From a checkpoint of a small transformer trained on Wikipedia.
Size: 15 layers, width 128, 4 heads of 32 (1 for keys and values), MLP 512 GELU, vocabulary 4096, 3.11M parameters.
Architecture: LayerNorm before each block, rotary positions, no biases in attention or MLP, tied embeddings, attention and MLP in parallel.
Training: a variant of SOAP for these matrices, 137M tokens, 4175 steps.
Each number is 128 + 32 x the weight over its row's rms, rounded and kept within 0 to 255. Layers, rows and columns count from 0. The size above them is the row's rms in percent of the matrix's.

# layer 9 MLP up, 512x128, rms 0.13, rows 464-511, columns 0-63
size [ 95  98 106 107  99  98  91 101 102  99 104  92  90  96 104 101 104 102 103  98  96  98  95 104  96  98 105 104 106 102  90  91 110  88  93  99 101  91  92  98  93  98 107  98 105 103 100  96]
[[139 100 160 159 155  98  91  74  42 140 170 201 117 121 127  87 179 147 104  90 126 120 160 184 125  89  95  76 112 110 131 157 130 174 134 155 153 107 127 126 116  94  85  90  98 106 109 153 122  97  95 100 157 122  86 100 152 114 125 150 123 130 134  95]
 [177  95  91 131  88 130 101  92  92 139 158 164 158 137  87 155  80  50 115 181 110 113  99 134  76 113 108 109 150 189 121 126 164 160 115 159 136 128  61 130 110  73 184 120 155 128 127 107 197  79 118 103 192 133 117 168  80 114 129 103 154 118 102 108]
 [163 155 112 163 134 106  89  96  88  80 106 103 162 171  78  73  99 153  94 191 124 104  82 132 140 150 100 163 179 176 146 108 192 191 146  91 118  70 169 139 157 142 102 121 126 134 119 100 133  94 108 145 156 121 158 146 135  77 166 119 170 122 113 155]
 [103 114  61 115 171 134 175 142  89  89  85  28  81 160 159 131 167 139 186 159 119 119  96 186 145 130 143 130 177 119 161 133 142 115 136 142 130 162 104 170 111 191 153 133 123 121 165 108  98 135 104 147 103 122 154  93 152 129 108 124 101 190  88 116]
 [134 107 137 102 164 155 179 101  97 165  99 140 161 183 119 104 106 138 133 142 147 131 186 173 124 105  82 131 163 171 172 123 137 167 157 173 133 149 103 125 175  78 145 178  90  86 126  84 128 143 119  67 222  90 131 145 104  94  63 140 141 136 149 153]
 [158  76 136 128  98 164 162 113 101 147  80 163 116 137 138 129 126 119 121 134  76 134 125 101 150 118 118 177 125 128  70 107 112 169 121 141 120 140 122 100 122  98 163 126  92 121 111 150 182  99  97 175 119 166 131 112  83 102 155 112  48 112  96 190]
 [ 79 147 130 119 141 100 145  95 136 144 141 121 130 198 176 123 101 158 132 120 125 120  78 175 120 111 127 163 161  86 183 132 190 129 119 163 202 192 124 192 112  95 128 144  89 126 129 153 112 132  81 150 146 108 162  56 152 125  94 123 141 178 147 113]
 [109 107 130  97 128 124 140 167  94 130  93 204  73 151 160  83 119 103 104 152 133 165 177 200 154 163 151 115  96  57 113 108 127 164  93 113  85  87 151 108 137  72 128 153 120 130  66 141 129 153 125 117 115 110 109 111 164 113 128 101 104 130 123  84]
 [119 138 137 116 119 192 157 118 210 114 153 152 162 100 139 118  88 102 196 105 133 108 188 163 179 102 107  51 116 112 107  44 118 112  87 107  81 118 104 146 166 135 164 157 157 166 114 132 132 117 169 120 140  86 106  95 137 177 149 124 165 117 128  82]
 [ 10  74 126 156 126 124  95 154 153 160 175 163 131 116 174 135 109 108 175 117  85 167 110  95  88 137 107 162  70 126 164 103  97 173  90 145  91 152 122 172  92 132 177 105 100  87 145  50  84 111 145 144 121 138 121 117 162 214 137 134 107 119 113 114]
 [146 132 142 147  77 153 113 177 125  84 162 110 111 146 112 130  93  96  64 137 132 158  90 138 166 101  78  67 139 129 165  87 123 191 142 138 151 122  70 151  90 142  42 135 136 163 139 154 106 132 125 135 139 131  97 164 105 155 145  80 103 135  83 127]
 [ 99 155 181 132 122  66  86 114  41 159 141  70 129  69 103  79 157 126 127 128 131 124 173 117 130 178 154 135 200 107 125 171 139 129 137 117 124 144  98 145 118 138 163  90  88 121 152 139 110 127  82 132 121 128  53 116 215 159 140 145 160 157  94  45]
 [130 125 100 161 141 124 153 164  77 112  92 127 111 153 166 222 154 130 113 137 130 147 102 170 102 169  93 108  70 142  86 196 193 113  96 111  65  72  89 129 108 119 122 111 130 125 137 148 107  77  73 144 168 171 129 121 130 146 137  99 163  96 120 123]
 [143 121 119 104 104  68 140 162 122  45  85 125 161 117 138 112 148  66 126 109 149 150  86  85 147 203 110  95 135 123 152  87 134 166 112 168 128 163 127 159 119 141 118 120 161 126 143 162 145 118 149 100 126 114 109 118 129 149 111 153 126 163  88 105]
 [132 119 132 116 137 136 127 170 129 131 134 127  76  98 118 116 152 120 132 156  94 138 101 149 115  72 172  72 137 150 148  89 198 108 117 153  70 151 136 161  52 157 135  87 105 166 148 100 173 129 110  95 124 142 123 143 168 106 128 140 104 113  42 134]
 [114 126 152 120 119 112 144 158 111 141 129 134  67 124 156 129 129 157 121 129 108 115 110 122 149 109 160  77 180 147 101 100 223 122 189  64 202 108  81 142 125 169 134 141 107 168 136 167 120 128  98 163 151 113 153 129 119  94 180 108 192 114  66 121]
 [122 105 147 128 225 146 186 160  98  78 102 115 154 170 129 169 116 128 106 161  87 124 151 114 103 124 104  98 119 165 126 127 138 102 127  98  96 149 175 141 132 125 147  80 117 183 164 127 104 177  52 108 127 140 168  97 115 100 171  83 165 142  87 126]
 [144 212 118 131 157  99 114 155 146 146 123 167 163  86 133 175 190  85 148 140 111  82 108 151 148 131 173 149  95  95  80 153 144  90 166 157  94 107 132 137 114 111  71  93 147 148  85 158 107 156  67 139 122  54 126 100 167 115 136  79 162 172 109 137]
 [141 120 136 101 149 104 121 133  87 182 131 141  83 100 157 160  75  97  87 120 140 107 102 158  99 156 106 114 102  73 182 110 127 150 129 192 144  82 169 108 134 131 163 120  75  63 101 152 189  50  93 138 148 149 115  96 120 128 168 115 125 118 135 101]
 [ 80 116  66 210 145 125 127 101 108 126 134 144 138 175 146 120 187 176 108 176 120 141 159 142 129 134 144 143 143 173 132 135 112 134 107 114 142  91 108 171 107  99 129 160 101 126 112 126 112  69 159 133  71 179 176 107 189 207 144 166 103 115 195 121]
 [149 146  78  96 128 206 153 144 113 111 190 105 123 109 108 160 179 157  90  85 100 166 113 136 133 170 104 151 120 100 163 123 140 134  69 125  65 128 108 135 117  98 113 164  78 163 106  66 194 146 134 133 127 166 138 191  66 145 108  94 177  90 112  74]
 [112 139 119 153 191 121  93 152 173 105 158  93  97 142  81 151  95 140 181 155 143 107 140 103 129  93  93 126 134 111 143  95 203 160 176 102 140 120 137 169 139 163 131  93 137 103  91 129 109 167 148  82 142  84 132 111 129  77 116 169 140  93 113 199]
 [107  95 128  75  83  62 105 101 116 148 160  80 145 172  73 121 100 108 132 146 157 141 142 147 136 116 101 152  81 128 153 102 161 121 100 158  86 138 142 167  87  78 108 108 213 142  44 163 121 108 143 133  90 150  72 116 176 141  96  99 104 172 108  71]
 [ 81  91  65  98 121 131 122  81 114 161 149  84 105 151 110 137  97 163 145 150 180  84 104 144 164 152  84 119 218 142 164  71 132 198 145 167 121 128  97 116 111 149 129 107  83 159 168 163 169 166  75 111 116 120 167 112 111 164 112 149 104 102 136  88]
 [ 58 141 125 141 136 166  70 117 100 108 108 114 210 159  63 126 150 145 113 138 128 138 118 129 146 171 174 110  81 160 148  81 130 139 161  77 108 195 118 152 109 209 158  86  87  91  98 103 159 140 103 149 124  99 103 162 114 157 168 182 116  97 131 141]
 [142 182 128 130 123  49 142 151  96 134 131 183  48  77 188 184 146 101 152 117 159 145 150 130 134 153 152  73  90 117 122 105 161  85  68 110 116 138  95 130 110  80 135 125 102 128 122 152 145 126 133  96 145 141 119  58 155 115 107 149 135  92  92 126]
 [191  89 165 132 173 140 122 159 162 190 121 163 147 107 114 157 133 133 126 151  53 136  53  87 135  90 121 146 134 128 147 111 195  94 134 127 132 162 135 125 100 118 102 174 112 141 112 120  54 165 132 104 127  95  70 112 150 123 105 141 183 134 124  97]
 [160  81 110  72 157 159 118 107 180 100 129 165 148 140  65 134  60 170 113 115 132 118 157 139 107 173 116 136  99 162 136 132 113 134 113 110  67 152 143 163  58 147 134 114 116  78 130  98  91 173 138 108  87  73 133  97 160 131 151 124 102 122 165  87]
 [104 123  49  99 138 138 119 108  88 117 175 131 106 143 120 117 167 128 146 128 205 138  94 137 172 233 154  73  50 154 164  74 133 102  94 126 159 140 118 188 166  96 146 144 156 117  71 135 156 195 154 134 151 125 127 103 128 119 169  88  66  70 131 100]
 [193 154 189 184 119 119 143 171  93 138 139 152 141 204 108 103 129 149 173 145 145  98 123 115 101 108 114 149  73  95 104  88 158 133  68  78 101 165  85  59  94 147  92 103 130  83 190 124 106  56  78 115 118 166 134  62  90 151 122 158  95 157 113 146]
 [138 119  60  97 159 148 138 128  94 148 176  98 161 144  96 109 116 136 173 129 129  91 138 110 170  98 152 104 119 173  74 160  93 163 131  99 159 131 128 127  94 130  95 104 116  46 107  60 180 169 170 151 113  55 121 148 130 188 105 141 125 122 162 154]
 [180 146 130 109 191  77 203 129 130 107 171 159 155 121 126 182 192 129 152 114  64 112 143 135 154 131  85 118 166 154 103 167 134  97  65 117 120 111 119 131 200  96 118 136 170  95 113  65 141 136 101 140 182 130 102 205  93 107 142 116 147  88 202 124]
 [ 92 177  79 118 127 106 141 146 122 123 162 168  99 113 107 117 124  96 109  99 174 128 131  97 116 183  67 109 117 136 126 104  90 112 104 183 174 163  73 183 148 169 214 113 117 115 135 135  87 122  84 174 165 109 194 149 152  96 169  92 123 146  93 154]
 [113 129 104 123 138  91  89 181  92 156  88  95 186 170 163 108 102 141 177 136 147 139 131 133 151 154 146 114 123 170  98  68 173 206 202 175 190 132 140 144 101  49 133 107 158 156 117 129 134 141 106 153 105 115 173 119 138 141 117 137  85 123 110 134]
 [101 107 123 135 122 163  96 107 161  66  91 134 157  91 103 115 134 151 129 119 113 122 160 131 127 177 129 163  73 168 144 118 131 115 144 127 100 146 111 146 112 116 126 108 110  99 134 162  81 111  95 162 207  63  88 101 112 119  56 124  78 163  83 174]
 [145 150 123 104 130 148 104 142 168 132 138  86 129 110  80 141 136 145 203 134 150 118  94 105 129 114 122 137  85 167 172 104 129 114 131  98 121 172 129 153  74  91  99 159 140 142 123  91 136 158 149 136 129  94 107 172 154 161  89 150  57 144 141  98]
 [134 121 161 107 188  85 138 200  78 112 119 132 112 151 128  56 129 161 116 119 175  57 153  93 158 148 150 121 126 172  93  70 171 138 150 125 170 139 100 128 115  55 122  55  85 115 117 159 153 131 120  93 153 190 113 138 120 131  91 134 133 104 111 185]
 [ 89  94 175  83  89  93  55 108 112 169  89 169   0 145 146 102 135 115 132 119  73  79 128 150 165 168 119  84  98 118 141 146 186 140 150 152 196 160 129 192 134  79 136 119 105 122 133 147 127 104 152 127  98  92 198  77 129 125 113 131  85  76 126 109]
 [113 107 160 170 128 122 129 133 112 114 172 131 118  57 141 149 191 122 148 163  56 125  74 133  71 104 156 142 138 130 173 106 170 116 138 119 124 135 178 134  91 150 165 154 102 110 116 138 137 110 129  91 100 159 170 107 121 132 151 121 124 160 124 172]
 [134 152 122 145 179 113 172  88 112  71 142 104 145 117 146  78 169 148 130 117 116 114 117 126  70 140 134 118 106 133 133 119 178 124  87  60 172 146  89 191 135  85 142 148  92 149 110 113 150 143  94 104 160 153 140  93 181 117 127 135 167 166  82 242]
 [157  76 209 170 108 119 111 136 123 113  92 157 100  75  53  93 113 123 148 114 116 172 108 184 112 113 157 136 180 184 124 100 138 139 159  79 130 165 151 135  94 149 166  92  96 115  88 101  88 134 127 115 141 162  67 144 119 233 120 115 103 205 135  94]
 [148 140  97  96 120  88 182  51 130 168 164 185  83 174 150 144 151 151 173  93 119 149  95  65 120  97 105  65  95 156 146 110 146 104 112 160 116  85 118 134 131 140 121 120 116 131 111  68 134 166 157  85 162 120 141 138 102 126  88 136 107 101  93 138]
 [ 77 155  90 141 131 145 122 182  94 148 142 132  97 101 149 131 132 101  85 132 165 121 136 194  69  85 184  84  88 128 144 108 166 153  84 112 116 150 116 155 143 165 148 183 169 125 125 143 127 155 151 114 169 107 150 154 168 132  79  77 132 108 175 166]
 [195 120 116 118 128 147 143 135  68 100  95 122 147 171 156 116 134 123  73 105 186 149 118 186 155 129  74 123 116 136 145 105  83 156 167 116 138 116  95 106 112  78 142 171 168 132 136 147 164 113 166 193 159 163 109 213 177 136  91 147 111 100  97 144]
 [148 131 111 107 137 184 107 100  90 122 141 167 141 120 119 100  35 116 104 144 121  82 133 111 170 104 114 151  61 181 114  96 192 116 177 156 165 131 169 145  88 110 146 131 124 150 124  92 130 138 150 100 157 120 144  78 136 157  81 140 113 136 113 136]
 [129 150 146 112 122  70 205 140 135 121 154 170  69 106 180 138 100 133 128 107 115 145  39 163 127  58 147 117 115  80  56 106 143 100 111 105 105 128 114 147 120 125 111  95 183 105 123 122 159 110 185 177 140 137 138 136 182 148 131  66 155 131 150 101]
 [165 145 127 100  80 179 127 149 160  85 115 131 147 105  67  82 216 129 113 137 108 102 109  87 138  97 121 118 135  37 135 108 148 173 159 146 134 112  59 109  87 109 122 107 133  60 113  93  65 109  98 187  73 128 141 146 196  96 121 201 117 121 123 168]
 [123  97 112 156 106 117 120 124 131 108 165 178 154 115 178 151 140 165 149 174 167  88 178 108 171 105 192 140 129 119 116 124 161 123 146 111 147  85  75 149  89 101 186  89  67  98 179 129 160 171 169 155  78 144 181 163 188 177  94 134 122 136 119 100]]
# layer 9 MLP down (transposed), 512x128, rms 0.185, rows 464-511, columns 0-63
size [ 94 104 103 104 101  99  98 103 108 100 102  93  99  93 104  95  98 106 106  92 101 100  91  98 100  89 104 103  95 100  87  91 111  92  93 107 101 100  92  97  93 105 114 100 110 108 104  93]
[[106 156 109 128 147 160 135 135 153 133 146 122  97  93  57  63 156 145 155 139 163  89 149 112 136 140 129 113 163  77 123  80  54 103 121 150  74  48 113  91 146 143 138 127 100 145 173 135 143 132 133 117  79 119 150 139 146  95 180  98 131 159 186 190]
 [168 117 125 128 141 115 102 153 144 123 113  92 138 117 203 100 114 148  96 159  49 100 141 116 105 117 173  85  96 162 144 155 127  91  79  86  72 112 135 162 158 149 112 149 171 155 140 133 149 153 178 104  91 105 141 153 181 121 121 202 171 120 150 148]
 [116 158  34 123 108 148 113 188 106  83 122 120 136 164  86  59 109 170 129  82 148 151  68 178  95 166 111 113 104 130 125 176  85 131 149 125 131 198 137 153 171 127 107 134 156 166 108 128 116  96  99 159 155 120 106 143  49 125 142 177 135  98 191 107]
 [175 156 200 142 143 123 126 177 146 145  96 181 129 183 118 152 122 168 130 121 135 121 116 151  79 148 141 103  98 162  86 119 145 125 104 138 158 145 126 123 159 120  95 142  89  90 143 137  83 176 142 122  98 126 176 126 147  94 107 149 136  92 155 142]
 [107 126 139 158 155 116 173 181 132 163  87 140 166  75 104 136 125 124 101 141 143  74  74 107 133 142 148 157 142 130 106 136 189 121 160 168 103 140  81  79 110 132 143 143 129 125  94 181  89 143 123  78 158 152 176 206 154 133  69 140  76 127  87 176]
 [ 88 172 179  82 162 165  78 130 116 146 132 150 149 128 129 155 179  76 141 154 147 172 149 130 125 169  97  87 143 101 212  83 121  77 191  93  95 153 142 141 134 144 113 121  97  36 138 187  79  75 186  93 123 153 144 167 150 131 118 145 178 141 163 101]
 [148  81 108 113 132 152 192 106 149 135 132  98  96 117 144  78 120 195 125 132 111 167  94 123 124  99 163 140  65 125  71 109 113 112  63 102 178 111 119 145 150 185 136 161 165 137 118 148 110 174 148 113 146 142 152 114 107 141 106 188  72 148  94 193]
 [134 143 136 124 128  89 128  89 161 129 123 157 126 117  94 138 138 101 116  65 153  69  38 107 151 154 146 131 148 186 157 192 152 115 129 196 144  93 137 122 129 120 157 143 139 149  91 162 135  89 195  89 117  94 109 170 168 178 132 117 163 176 156 127]
 [149 119  78  93 113 114 126 146  82 108 160 113 133 124 121 140 190 134 100  99 103 160 117 100  86 124 121 117 127 146 139 119 107  98 158 154 109 142 105 153 100  85 129 151  75 137 148  94 172 181 130 156 185  93 108 147  85 131  88 115 155  86 126 100]
 [157 128  65 159 202 132 152  93 129 139 128 150 161 160  83 141 120 155  81 128 113  86 117 139 176  89 137 120 176 138  91 173 192  91 150 150 103 134 157  71 144 107  92 126 112 135 110 123 148 168 165  70 131 106 149 166 151  98 107 134 110 115 135 174]
 [ 73 110  98 107 114  85 158  92 129 112 154 159 162  85 176 123 119 149 148 112 125  79 145 149 153 155  97 179 149 178 129 124 130 126 165 185 163 109  81  68 130 121 130 123 178 138 117 121 142 109 162 137  72 149 176 149 118  95  90 120 122 134 134 102]
 [175 134 139 157 143 125 141 126 189 120 141 134 152  96 144 100 123 139 150 179 111 125 106 132 110 146 162  94  69 152 123 139  93 116 124  95 130 170  80  81 158 117 123 158 146 125 101  75 124 146 132  90  86 135 130 141 182 113  60 109 108  67 230 125]
 [ 64  80 118  91 109 155 100 126 130  80 174 151  95 129  75  79 109 149 124 141 152 164 129 104 153 108 149 140 168 121 135  71  56 146 175 141 145  95 154  84 142 138 108 165 133  88 117  63 128 173 164 146  75 128 171 102 148  95  70  98 151 140 174 113]
 [137 129 139 114  68 126  88 116 152 139 124 196 149 121 105 149  95  98 162 117 108 167 135 118 176 140  92 151  96 126 136 133 185 139 148 117  81  92 112  62 156 147 114 107 109  89 138 145 141 131 131 176  76 160 195  73 145 112 139  82 130 183 104 179]
 [146  95  76 196 124 213 156 154 129  81 127 142 176 112 141 178 125  78 127 114  74 111 169  97 160 169 171 139 147 151  98 145 131 154  91  83  99 133  77 106  76 133 179 124 128 105 118 130 124  92  93 137 131 154 166 140 116 120 105  99  76 147 139 204]
 [ 67 124 143 147 183 173 104 148 122 167 122 119 122 147  96  89 112  75 149 128 149 148 173 146 115 130 136 123 146 136  94 142 153 165  78 105 121 166 139  88 128 125 169 158 151  82 129 190 192 137 186 138 198 141 179 157 113 160  83 105 146 131 115  88]
 [102  83 154 147 115 115 138 174 144 133 102  96 175 163 124 112 107 126 151 126 121 126  96 175  64  62 107 134 158  64 165 161 116 143  90 135  97  91 118  99 138 167 201 117  96  95 200  29 163 158 145 120 102 102 107 177  85  78 105 141 132  75 115 134]
 [135 129 116 169 167 142 184 172 148 133 148  98 129 131 183 124 172 167  88 147  84 163 127 136  87 154 106 121 119 143  76 141 128 159 168 192  87 158 121 123 132 155 167  84 161 176 123  80  92 129 129 153 105  97 155  86 157 148 100 178 141 155 117  90]
 [130 147 158  97  92 130  61 120  87  72 160 129 123 139 188 136 115 132 155  86 145 113  86 136 122 145 169 133 205 103 166 171  79 136 126 134 122 131 144 136  53 146 111 137  64 100 145 113 136  91 100 109 122 164 101 181 163 140 136 153  39 142 161 137]
 [185 154 123 144 175 115  97 161 148 160  93 123 150 113 160 115 110 108 148  99 122 136 141 160 155 140 155  98  99  96 169 152 156 178  71 152 183  61 197  50 144  86  92 104 217 108 149 132 192 154 180 147 154  56 118 138  87 168 104 164  81 130 108 142]
 [133 190 162 154 160 179 127 109 143 128 110 140 140 104 179 105 131 114  90 120 114  89 112 119 145 135  90 121 109 195 129 109 105 172  86 135  82  96 118 151 167 142 150 144 134 140 122 139 114 109  76 158 189 162  80  89 110  87 137  95 130 136 134 124]
 [ 82 174 141 100 145 102  94 145 103 112 133  89 143 115 190 128 143 145 109 129 117  66  93 134 112 119 181  96 171 148 150  92 151 125 168 129 117 196 109 105 126 112 112 196 130 169  68 133 163 148 144 124 125 212 110 149  96 134  90 143  60  98 104 164]
 [158 162 145  55 170 134 115 130 145 105 166 186 190  97 151 126 133 145 146  68 149  92  93  84 113 157 167 155 110 108 155  83 119 174 116 142 136 130 100  69 175 133 133 165 137  59 130 138 124 201 109  72 122 135 138  72  83 186  82  89 105  70 124 142]
 [112 101 148 178 125 100  77 150 113 127 217 132  77 206 122 156 128 162 110 113 148 127 114  72 184 175 165 167 156 135 124 132 103 144 144 114 180  86 115 182 126  56 150 143 133 163  61  93 140 112 174 150 124 219 160 126 124  87 103 132 123 151 123 173]
 [176 176 105 180 134 174 102  54 129 122 114 171  41 178 127 106  89  90 138 135 136 120 114 128 113 101 152 127 116 132  84  77 136 145 141 113 115 115 106 145  98 101 134 179 158 164 146  80 144 152 115 126 131 155  94  74 131 166 150 157 143  71 124 151]
 [ 97 101  69  83  84 146  97  56 127 146 124 130  92 167  92 107 104 162  96 113 145 140 139 118 155 159 107 155 135 114 173 161 115 166 172 114  98 133 102 149 136 117 136 120 102 113  91 117 164 189 134  53  94 147 161 149 105 160 182 147 144 206 143 117]
 [128 119 110 112 131 154 190 143 130 139 148 168 197  83  99 166 213 181 147 130 128  82 103 139 184  88 128  94 133 120 137 178 106 143 141 105 205 142 186 132 104 144 113  88 124 153 114  81 155 124 129  97 178 150 104 150 148 154  78 115 109 124 128  96]
 [118 104 118 159  56 163  90 126  59 142 124 131 104 154 154  73 125 106 121 153 221 105 171  54 152 120 113 116 147  79 150  88 170 168 148 118 187  66  95 110 126  96 145 161 126 156  96 129 127  78 168 185 122 132  86 141 125 135 106 130 128 113 144 126]
 [100 146 168 132  84 148 158 105 165 112 129  74 139 142 160 106 125 162 142  72  87 137 135 141 112  86  62 170 127 116 133 135  57 105 160 109  76 185 120 108 104 117  57  83  94 132 152  85  72 102 101 106 145 104 133  94 135 148 165  95 172 112 125 106]
 [123 135 160  65  94 134 115 136 158  68 151  95 115 123 132 134 171 117 193 120 130 156 109  76 181 170 115 119 146 105 111 109 217  86 149 166 133 150 101 167 108  84 130 162 118  59 105  79  96 132 134  89 101 118 127 125 137 118 131 171 101  75 141 104]
 [129 131 150 140 131  79  93 135 108 147 118 141 148 122 185 149 181 124 117  88 156 122 145 151  89 148 154 170 135  60 135 147 181  97 134 171 124  80  56 179 195 135 189  86 127 163 151 179 125 139  81 102 169 175 131 126 208 154 172 154 125 116 157 165]
 [ 88 151 116 129  94 156 130 103 130 158 103 159  79 143  81 169 179 137 112 153  83 118 144 148 119 170 126 121 158  68 160 143 145 123 168 170 108 159  87 151 111 130 107 131  99 175 126 165 119 113 102 183  53 122 142 138 120 109 135 103 129 168 203 111]
 [ 89 173 102  76 160 120 107 133 106 122 107 189 182 167 173 132 109 114 125  97 137 120 118 150 140  81  63 168  95 173 106 125  81 190 113  95 133 156 149 144 157 158 185 114 145  81 130 119  41 137 101  94 147 135 152 129 104 168 148  61 153 163 109 137]
 [111 119 161 124  89  96 113  80 106 158 119 143 154 102 168 166 106  87 149 148 155 138 150 100 109 116  64 191 163 145 124 131 144 141 159 185 153  86 165 125 134 116  94 142 177  66 141 152 172 132 108 108 132 106 113 185 108  86 140 127 129 184 122 146]
 [118 131 161  84 196  90 111 129 123 107 129 186  66 143 135 120 119 129 154 108 131 141 108 106 117 135 157 136 144 110 112  76 116 122 131 116 121 108 165 116 181 157 147 119 152 162 126  51 145  84 122 165  55 114  86 116  93 141 151  91 207  92  90  59]
 [150 139 169 111 144  71 120 151 147 188 129 140 117 153 151  76 105 121 164 166 136 126  89  61 150 122 141  78 103 145 152  82  81 154 146 165  98  58  94 171 118 142 147  70 112  94  95 158 101 165 157 137 167 105 137 115 124 156 124 177 108 121  85  97]
 [153 174 123 110 142 127 136  98 140 141 150 123 148 152  76 144 128 151 156 142 125 192  67 124 175 167 107 129 135 129 130 153  60 123 137 122  73  87 135 160  95 148 117 164 215 179 105 185 154  88 130 126 159 181 115 159  89 103 152  65 106 136  52 125]
 [180 185 130  78 130 146 127 195 156 112 179 125 154 157  83 128  89  99 149 155  52 102 142  99 104 134 158 199 136  95 138  80  85 141 140 113 118 119 103  98 151 135 137 100 159 230  99 135  71  66 142 101 218  79 112  75 141 125 152 102  97 132  77 135]
 [151 146 109 118 101 112  41 148 143 104 118 162  76 112 248 114 105 147 142 135 116 111 110  98 126 139 202  85 188  97 190 122 144 108 134 118 138 122 108 159 135 123  93 146 147 167 129 113 150 101 184  84 169 179 131 116 112 134 129 126 115 157 146  78]
 [155  68 125 142  63 153 114 171 131 116 179 101 146 107 101 146  94 106 101 132 128  77  85  87 148 113  73 159  81  95 151  38 130 143 107 106 115 167 141 187  99 121 107 105 159 177 164  54 161  57 138 101 161 107  96 121 165 116 112 110 126 138 143  94]
 [ 94 161 125 118 122  98 144 131 133 128 121 135 120 223 127 137 133 102 116 148 134  87 139 118 131 137 101 105 123  47 118 156 167 167 161 143 176  78 123 142 172  84  95 187 137 131 116 124 159 128 162 130 140 107  64 112 126 111 128 111 141 133  91 127]
 [ 71 165 125 155 106 164 131 148 132 137 120 149 141  72  79 166 132 122 171  96 155 163 196 167 167 137 136 125 110 135 156 124  75 127 128 171  80 165  89 159 106 123  94 151 138 140 110 124 117  74 100  93 140 145 113  84 130  61 102 104 153 112 116 137]
 [142 123  68  76  75 133  87 142 135 151 168 131 150 157 130 113 127 158 124 110 140  94 148 191 122  68 133 132 152 114 211 130 139 132 111 115 164  85 134 128  96 150  53 151 161 132 179 134 107 130 129 178  96 128 132 178 109 125 119  86 180 195 165 159]
 [128 103  70 148 139 147 167  79 130 132 165 174 153  96 143  65 165 121 132 138 139 141 123 108 121 160  56 135 123  95 117 134 124 132  72 134 151 127 142 164 113 130 155 160 168 161 148 144 183 138 102  97 179 144 121 109 146 128 128  79 106  99 111 108]
 [ 84 172 109  95 123 104 135 108 106 103 103 177 145 145  85 214 167 113  82 152  98 118 107 142 150  98 142 121 135 108 162 149 186 138 166  95 110 119 174  78 121 143 153 124 120 159 137 176 136  71 144 112 120 130 172 130 185  85 163 133 142 153 140 141]
 [ 98  62  78 128 186 151 169 131 224 173 153 143 120 193 122 135 138 105 167 153  89  84 134 180 137 190 193 118 169 102 116 111  74 159 110 146 165 139 163 139  94  86 162 148 142 143 105 145 122 100 151 140 120 164 188 172 117 149 150  75 109 139 112 123]
 [148 135 157 148 122 144  93  44 159 134 145 174 129 155 170 121 119  68 132 147 147 190 116  57  83 159 152 170  87 109 152  78 100 120 138 141  90 104 172 141  67 134  85 127 177 134 164 116 114 153 160 107 145 153  81  76 158 142 150 111 164 108  80  62]
 [141 194 109  66 112 112 155 122 173 186  74 120 103 117 107  87 159  60  89 103 146 116  55 127 148 127 133 117  93 173 156 133 122 101 105 141  94 122 149 124 139 158  71 126 172 143 102 106 135  85 124 151 209 109 102  85 106 111 140 166 137 145 144 132]]